From a checkpoint of a small transformer trained on Wikipedia: 102M tokens.
Each number is 500 + 50 x the weight over its row's rms, rounded and kept within 0 to 999. Layers, rows and columns count from 0. Numbers have three digits each. The size before them is the row's rms in percent of the matrix's.

# layer 9 MLP up, 128x64, rms 0.193, rows 67-100, columns 0-63
089:513392480463531487475581484408494458565478492571479559491550425436537521467416549569476452411437435498555453449444554613492516509447560448489542436481514527525495510550489586488519513485420436
105:534513552492447539499559468546479432610538596419500516566466491559430470501511432549559512461435525548511539476517657519435505537477459536530486493462467493393446539491549433498515573560559492
097:488571384475508492509496556491513417637440544476486494558480419549458551475544417453413556530516453515493505510472490467578473493421453535462493400436458568559469552509537481472482594543509521
089:500518458586543404542577476610582431461545541497485585495483450593437479481526505549477576443436534524535454495516507528430533529499506524589490476621500423541471496406494526525452486562509513
112:544539540538466448407532516521497591529498507525413527500455525485513440521572529405386420509446402496414478482494547531528470511561427453581513497505498528552490497556510517611559469497609512
093:549520487511600563525511491534427516475516529487521576403530510494516525637437484481440517473483506502535388454444403527512515511419501524479392395500461444522501519496502466444481526569491608
112:502540580453417490571467539435517516475442401478522517468514590509501453467420472497497562422462430531450528449511460478421369513429580541480390582503548503450487493467546445488526528529489516
089:472475435542433551539486479483510472445488483481423454545459599444486513614520411523544501463495529520470387524486468435518523353496523555533524486474436552439581443441458566503527428481538468
093:553500502497507490444536417414449548458409472506474514443446505519440466509490442540451575479557551582487579459526432537608570491545513535476537492437457483549433565477465508509428465520527358
135:503475619444417445456485435530535533509463501634493422468565549470498469472523481485535428513475457449526586461490526557541460542443522488519432541465588470528517509529514477590422392518579508
103:470447502534565533533596527415497520478516472533500572451467465565508468438473596509498407427539500606516522594498465549458430607554492481546524494490484547398466500526417443440517490522461431
106:490537489477485443502459424508499505525518511466516539553408527616469485433518489600524493519554477483419570528517536460412569520507460422486612525573467493435509559449551455434621558502543463
093:583544439410561466438525487428497459521503527467454508534480519539492516588509527416519473579413556553497424548452574503557486453469516610493488518530352433578476484494444452452484487488518511
115:480511519598607442514565557521505486517537480493504532482497510608486579490465446541444472445484517546558541574454452504516565548445462545455436505458483578462401571399474527560481448608501525
092:550466408440478538468498531498430525546527483537438447485522524591501540541472575461587437473527582503481517434373556513535518483587521426542569465458473495520452517392482482401441555476527491
100:495389434499517520521464514478502512514556388469386492406515466540475568484482529454498526509542496495457498545473420474517473501495424393492575373524486510536479429555468455471511418404491565
099:519499488492500489524495399500500512565497424420475583507525595443401459476536587508453499502507460503487445479499416543482458430470464453441457411521410515602538490576526553477376495525511449
097:553513565565544472498469584428503576469487438472560482508505484455484429489420459617484491530489390504489499513547554518541472608489536593484453520354472515500429531431515480545506484469554461
098:501454518457503487551610435473515371507486514486489473472551554514473489513536462485573430560523411529407522425442405461565424550539536465480504513495420571493548514450631488520492511540457519
125:497493499410455563461550416517426491489434518498425476513503431515547484524432504446587365514452483477533548456397582547456519500566479506434592467420470447470511488462574508479478564449522477
093:459540544503599510454506558436442475463445542412516501435514598463548524477525558494493496495461529517420470538573476480597481496390598485479450537531483532510533398485460448416508439488490394
110:482573579539520566428550438528491497415480422495488539583438500500482482484470585479549534489608449485466510551631533445570545494424479571501456545488538512550470561455563509505564571500551543
101:511436402484411503526496626462393540522475528579533441516512572440463449507503419545536441392458574483462467527525449571529510495555496459441483495466503435528562484504470539534470504428442435
080:583545521490549504432509472519558520477489511329483541539465510554447480560509508452554478471456541476483532503486505480527529462612586497604486410462438454388502476533497563502566555499510576
114:503584504593535463441485537477498438555586523443517539492436406491487478439548537569473453586456516525472467404589513510439530538516445463526527537642501468506400462470602500478501506502505503
090:586469448555487538559487481524545520448466508560488523449495582449411499465503442419499487493556561531528563514588539460566438489449565558457498430533515474499438569389447449422507485585426455
087:471563570541574467426487421480462529525446458525460427458391487531587530446515459500536495509536512465419475497532503399484585453409496540529455519447564447459428520528522514515419498608558477
086:462506502507527517550515520392449565503513557522595496504521504496453489409420542566515499464566461470407572504549587449535510540400451500351549472476475482474492454461544476499557593515448531
093:529477495545540500462464536430481564562519555478503519511528492462412493450669489607429524471487509474505573496535539440557480495566439501581495564401559494478445556498490552521480432520528405
102:516503511473501529620546534469599428435537410532409599525499500543502435434536598523463551529517468466497374538563456507477533530529476505514494445560430548500563425546502452484489555457466502
132:472489492402396554529491521535507473512483630509471457489638390464532459378559478483601513482530586541542546488489519468525527552518461479471513459494488530486484404567485562530474515532487485
124:546434353430569557482581457518559450486480579506578491433498455522579570516484532499470517568470505511565430477403452467499500533498567423519560470539497494516533431520577430450468538479532522
085:458380522459506518491421566526496411441534484501433507471505589555439398447482561529403427574525444544415492435463515487444461525467527485461456439490454480423521530549478593519470504484529461
104:497423503462587577469576464462499451515457480473438495405484480525483504494417534536522535515429413456592528608535534477518480412462615539491532530483452479486534454455506440578564523488543408
# layer 9 MLP down (transposed), 128x64, rms 0.175, rows 67-99, columns 0-63
096:459531495530411541417526518485430452501466482466532514605566462435500543488501500548556548494534507445579448468371477519473490497463453487529552477436463482422447508358441493570405471462537524
098:449479450431474433430524493598473412566569528523405577403545444521473447482436469475563501531533510501558476484551606475492527563523580515531432500485477506440417474523546498513597552520526469
098:527587534575529429442430497493554413597443597551506497537494471455510532495523504477572547527454559573500549500520508486440479435620525496499560486524438467470430496468534567531447551474395438
095:516541447534440471452486433497487550556604434452590578500479495562483582483511507504460474511518560547462582471507535402513531501511574446418428409531516475525354481472482464456469434494531489
111:455458445473530458503515535492540529499473557528499445477378503494430561426557516482429525510512438460533472604502491529482525560560430515488429521502594555424492446550638496501612495546552537
087:496575445490516584434577510462498407533542537494566504476484532512489443568502480563382455493513457454537454434429553496416524514486470530534419550540558508375483462482470464417577438462537487
101:473502446557531488547475387547535565537510475610629503378411447510444550442493416541514448529511478524491455471452517511434559515399509537501469465556472459431483482511449464433505532464491491
101:551523503446607417495421449450443531513533522535549494475586410494535480442498535490473530466483478473571587556488422503461458524582526415498428491493554483473557599539535440474418576459444525
091:497571496468541556535463452455448489505486548506470507622520545480570559508515457435595526575473443427548587582491420505479442435505452490445493517530585454481549625487438473485441454469474528
101:533491432532556560469516517476517467477541535451504639555476406579481491573452468497465582498637519569421453543535437493505559511475531515438533479524445549477497544512478545420502529446425427
104:535568465522526529520449580498522542601367561439452548477487521497572470454498465468489518454593482447560605540488391533507569469512526482590549551481431505518418485539449519520535521435474503
114:475499473481546583510470548540579524478511497480543477427506487469473504495435475449530511582486516445445521511601513524499496589448530509490631644599485516453488538571555422545482585571535505
093:545513523539435535414546406527483548473557576480569471403533568474438549515441431450540459457526472470513459494417521482536549516462556537433520402405556537488462456529573488494579459535497420
101:494528457497413523475424462444434460529573522525528500549531478473517429480507473414531504481499542499466438449469586462491458409529564435621545499610561424576559451523532505460525538411464461
090:498521523425584571530467488501513565490437484500510413469590422482608503475542491555422510528459431445550574525500399581471499491521494491441552518366519493456512544557493476460441499459447433
106:464570545488505466445536539512502409513463569514541517582576476492489419514520432539547535513496525518540561452504532519531504572513591518458417570455576474593473522419557562473492535635526420
094:380520440461540458484536511548582525523607515531496524503511560436520528506536375548491483485503481503464502564539538580509527505481587560578533509610429496495455406535592535476541502449562485
101:444570579453495470461478530437436419526424473541490593511515473517486426485457494537465452458420542502524551535355544518474536604470451465512529505391448464420505541497481502421442491555495499
099:544526476557491507557545586556553451509460442520513561622538573450543432472552423390494493575553480578522587540430532510514459484489477523470500591408529463503525532542554484490484565451550532
130:536532452406483541560596459483474474521431543473428428507450492472511473500413512492610436489460426498488607464489528555479508516492441537465624476421449502436538495503581526505503532409561486
093:580407500532411469501457549559439490500611491456448467596484544532459462454401476521552563451454469507513524493474425568473599556478478495547478504536518439446527563451499544571500530477540601
103:564501474555444479523480492466510498471427521463552562382477524494344534500528408512559514507406510529474528523442583495535515401410419453458506516533534497433548516533456519499510442538590496
099:520504544463509476455441540482566556606447547424494462530544500455578463502534521459577514502509528501546571562431466489532505472572541532475520589501398493475427506404563570438435560509551399
086:489513502512595493477429539410481452445440555437520502515594509412542463488488510502359568415435472548508532475470441516485491545405546494438464559528498478429498429414572450446476484489480509
101:552454519380479508537485530462536573510447469536477488573524480491480519472419476391549593446557526494475556567460525517581462465462552523503496432396545507476652546489441539512518520468467552
100:420530432410392530407524457552445578464525517486493509510556597547511485426477474434562445525524591503420462510536553541539503570490494540538517549419548475583484464558521517469583514482556521
099:504488541611563469470478531514526404537477471500430399577410489520541499446468516494604565530472532547514551499451454496574509512456451504492545400603530467497493481479579427531495499508619481
091:508506512529429437433472524531475425523510509577401537604578372549543532433559489618497538540507544510494487497491439434534528410526476455515515559435472502533480515544514494479425529446527593
099:520497455407545512515548427538498448441490434491485512505512425504553533594382483392555502546493473564528464490488428528425493514461597490417532463567463473509530395542519423463475564453498549
101:516484420588556526456498571482468556591440547501546405414523380480482527481423513553528425435548509477492616455479530537510539520625549502482455512540492502521516495473557494439476449500443469
106:457444478434449556519525487446509537474390576500518431615474487514582426428503487563470498473481480443455526543542512537465485507398544554576512484537445473432527485541420617567484448477510552
109:470489352463441554462475466522588526558513486480644494470499412557554551577492509494533526520539493495516473487448504534432542548494492501602511471583451516582516422494538477406536519478450457
096:445574587494489416510542586454584464530423513538516484599448457511562475429485409498447549502445450510426460471578477586531555547527471476511509502415576455469550455510524547544543501422477472
# layer 9 MLP gate, 128x64, rms 0.194, rows 68-100, columns 0-63
098:505531506526497415578486589441475544428530431528478514482467511431549525481473539456428501545584451434443475519473441569530500480582553463463565500519533468563457439571433553516568428383438518
095:560393489468452561442500509470457479433512428452460498452463476511485422454544470469406461568505456533552511437535570487533532547478420437479563583540503456452382553426469545525582433480507491
081:553457463574518516513524472486537551490531468474488440498511490612425610519483541457437507551476553517527520527550497436503491638475545568468484481619488532435456529594492522533443369480486507
112:536465557477503500489459467560539466560570517496448555435487508488487460577434474585455573478560543488353529390501467454507569470499423446424567582572447459466471524484440511473557485535523524
089:463520485461404460474543562456570498506481456527458468618478508511537497395551557491554484523505456496470532568581572478541512464603519449540604556508554498481498486537501552494569518360498432
113:520504456560564571364511467533592534493497518570454536555467434555514551485518475544535462524467539527547437467457504498482568470504450468524594442583480444494470437495408604416491466417510472
094:563495501480474410490490525550435448524481518506547438565543499525417586470487562515518495392464415555600540531462528533490567493611442486450507535527457518439435502556486475644500455502494540
099:535617478571488525414557502416516524468493513436525532459473518548460455467524446515466537451519503517435553510599485545551566549534527534576539444475429450630396528521419524509505472488464425
107:472488513423449465533490477509443472488450455507567355375527573454536503506498478551520465502393486436544530466482537483486420505491437516540472465462506535535523456445556477578527443607578579
112:508451482535474554525517594524554512574427608508487447470562529533520490419560549471476435494595520488508549522555461564461496575591534438527562495468435612503392552550525536486490448465484473
107:517503538573484530434376469549458539503513435478590520476490546537507444484519481480567550544471554470557528412537473468507575533567522519550518674589521522461489540524548446440554541544509537
097:463434516561544472562394571537494503511453502496477471483538513511524484454479497624460461462592458465484526529604539514426504610531521512553530517453639481377500505501494542459522518568453481
095:528484586447535384483552451469474490530497481505479479520590486533387603524534485546543476524514492487501644543445492539526482507475494507458481496475516492403410538481476470524485417602557599
090:560483479518471483518465529593430481560501434490455560558550510585423489503518625425601387522549551478472525438407590552573499532519540431545548468520475532515468528449480467485496533499507542
101:485516560508512404433505474523496453629518541522470461465532523440451477472481511521549441530479492526503551459464574580505421577482434518560522521478570430503463471467456521549455313546526527
102:493500536513464534421488588458501419442471570537464466435506400529597518520472437444574511554505535441523435522507512525497504579546479591522513543533618472441420466492416448492595498491479546
093:492512505536519562565406520568584581514515485461517527565445448438443430440609467544516506539542471431429470456630463415519497507426513552433444529523479519533482517589537476563508482501526463
097:556455494582483544560500484540560391484494442525587553620504522531431463440473444480563497547559467472432525496444495551439461519477536560456489533495515476506616492600546464452498450546507595
093:501499597561503494465378552532600446538523432453600542519533540534494549478548487541428589508524534493492422479536484431420467489500538507556368538575506547529496527479475467533533444551439492
106:488468542464432420478480519519497482505518468492463506510531491512424436444525485528470586472498489414489502509539560502537442559638400515449485468426519442436578536595529595576594487438493548
100:526441481586490614441558553441475521580483503498400540498486545510506504462594486487445479451505571494537461451610452523585513463487568529466392489531446466570521526509522605437477457483503462
107:519463523500495412541458614534480518509490552579529472544529508453455446446521419572549500321591546509438438554590534489481483492550485461442489527533551457502538489440439495536521489497430470
084:529550606499553448462521537482515492430491478591502496475470479528526516562478513547544474525480583495522453489513521505487535404488491470562584489559540539595397389488386618540492446474557464
110:503457414403496500558470510494485558574448519555468490491503531495519513469484470437553550418583562532519536552450526525576443488499534492510560443396527536420695520476466471506501503498538543
098:529531458531476543556444481507531546527481567586433477400547600493486477542566478467624451384513473454535545466511490509552492451552550590570494494493426494476610523528506463578525533467538470
095:469545475543523494458537541504489528439584542449516557460600509465484486599551441448490418447544507491514478501511538538508453518569571524590494541408471579594595523578443548533457521436434546
095:554487506442394466459416549569511485489507525547446490595586547462534492425515418553447596455615575546476526515548524514541473556544560450531523533436509452426475553512484468478536562461460525
115:518520516582476507417456532466516573591497581505544508478491456478465466440581461585457492486503527458505569509540556421579489536559459525576433549366534496500462595503468565557512422550493473
120:532448452599531538455537574446414558646439526525568456453499453585474514468413466532482476413506472483562561446489561557526523538582487508530480432414508530451539528475521514456479480476523455
133:470500482460509545554552506438482432506410489431443504487551463545481492443534542426502481549512457534478459517508522437546593514593406488405456531606399506444477407532581502534502470588543507
125:513564545606431566492389519513552592517527422479521530536502590505431403435502559446566514498557490451505490546589509467503561446504537495518501421505453473508605483475469514434506493490469410
096:492528558536503456463576528479456490573553516476494386539464452495481418498470468530454405381497457550438426432517551504528542557574418517533505524416536471438488492543550547536471560553429430
102:557502414515450457517450529512550422493555474497539514546560546462436574483535431515555455548560562527445465517429579631471488554602359468461454465448469466484497533503564491514476514523467485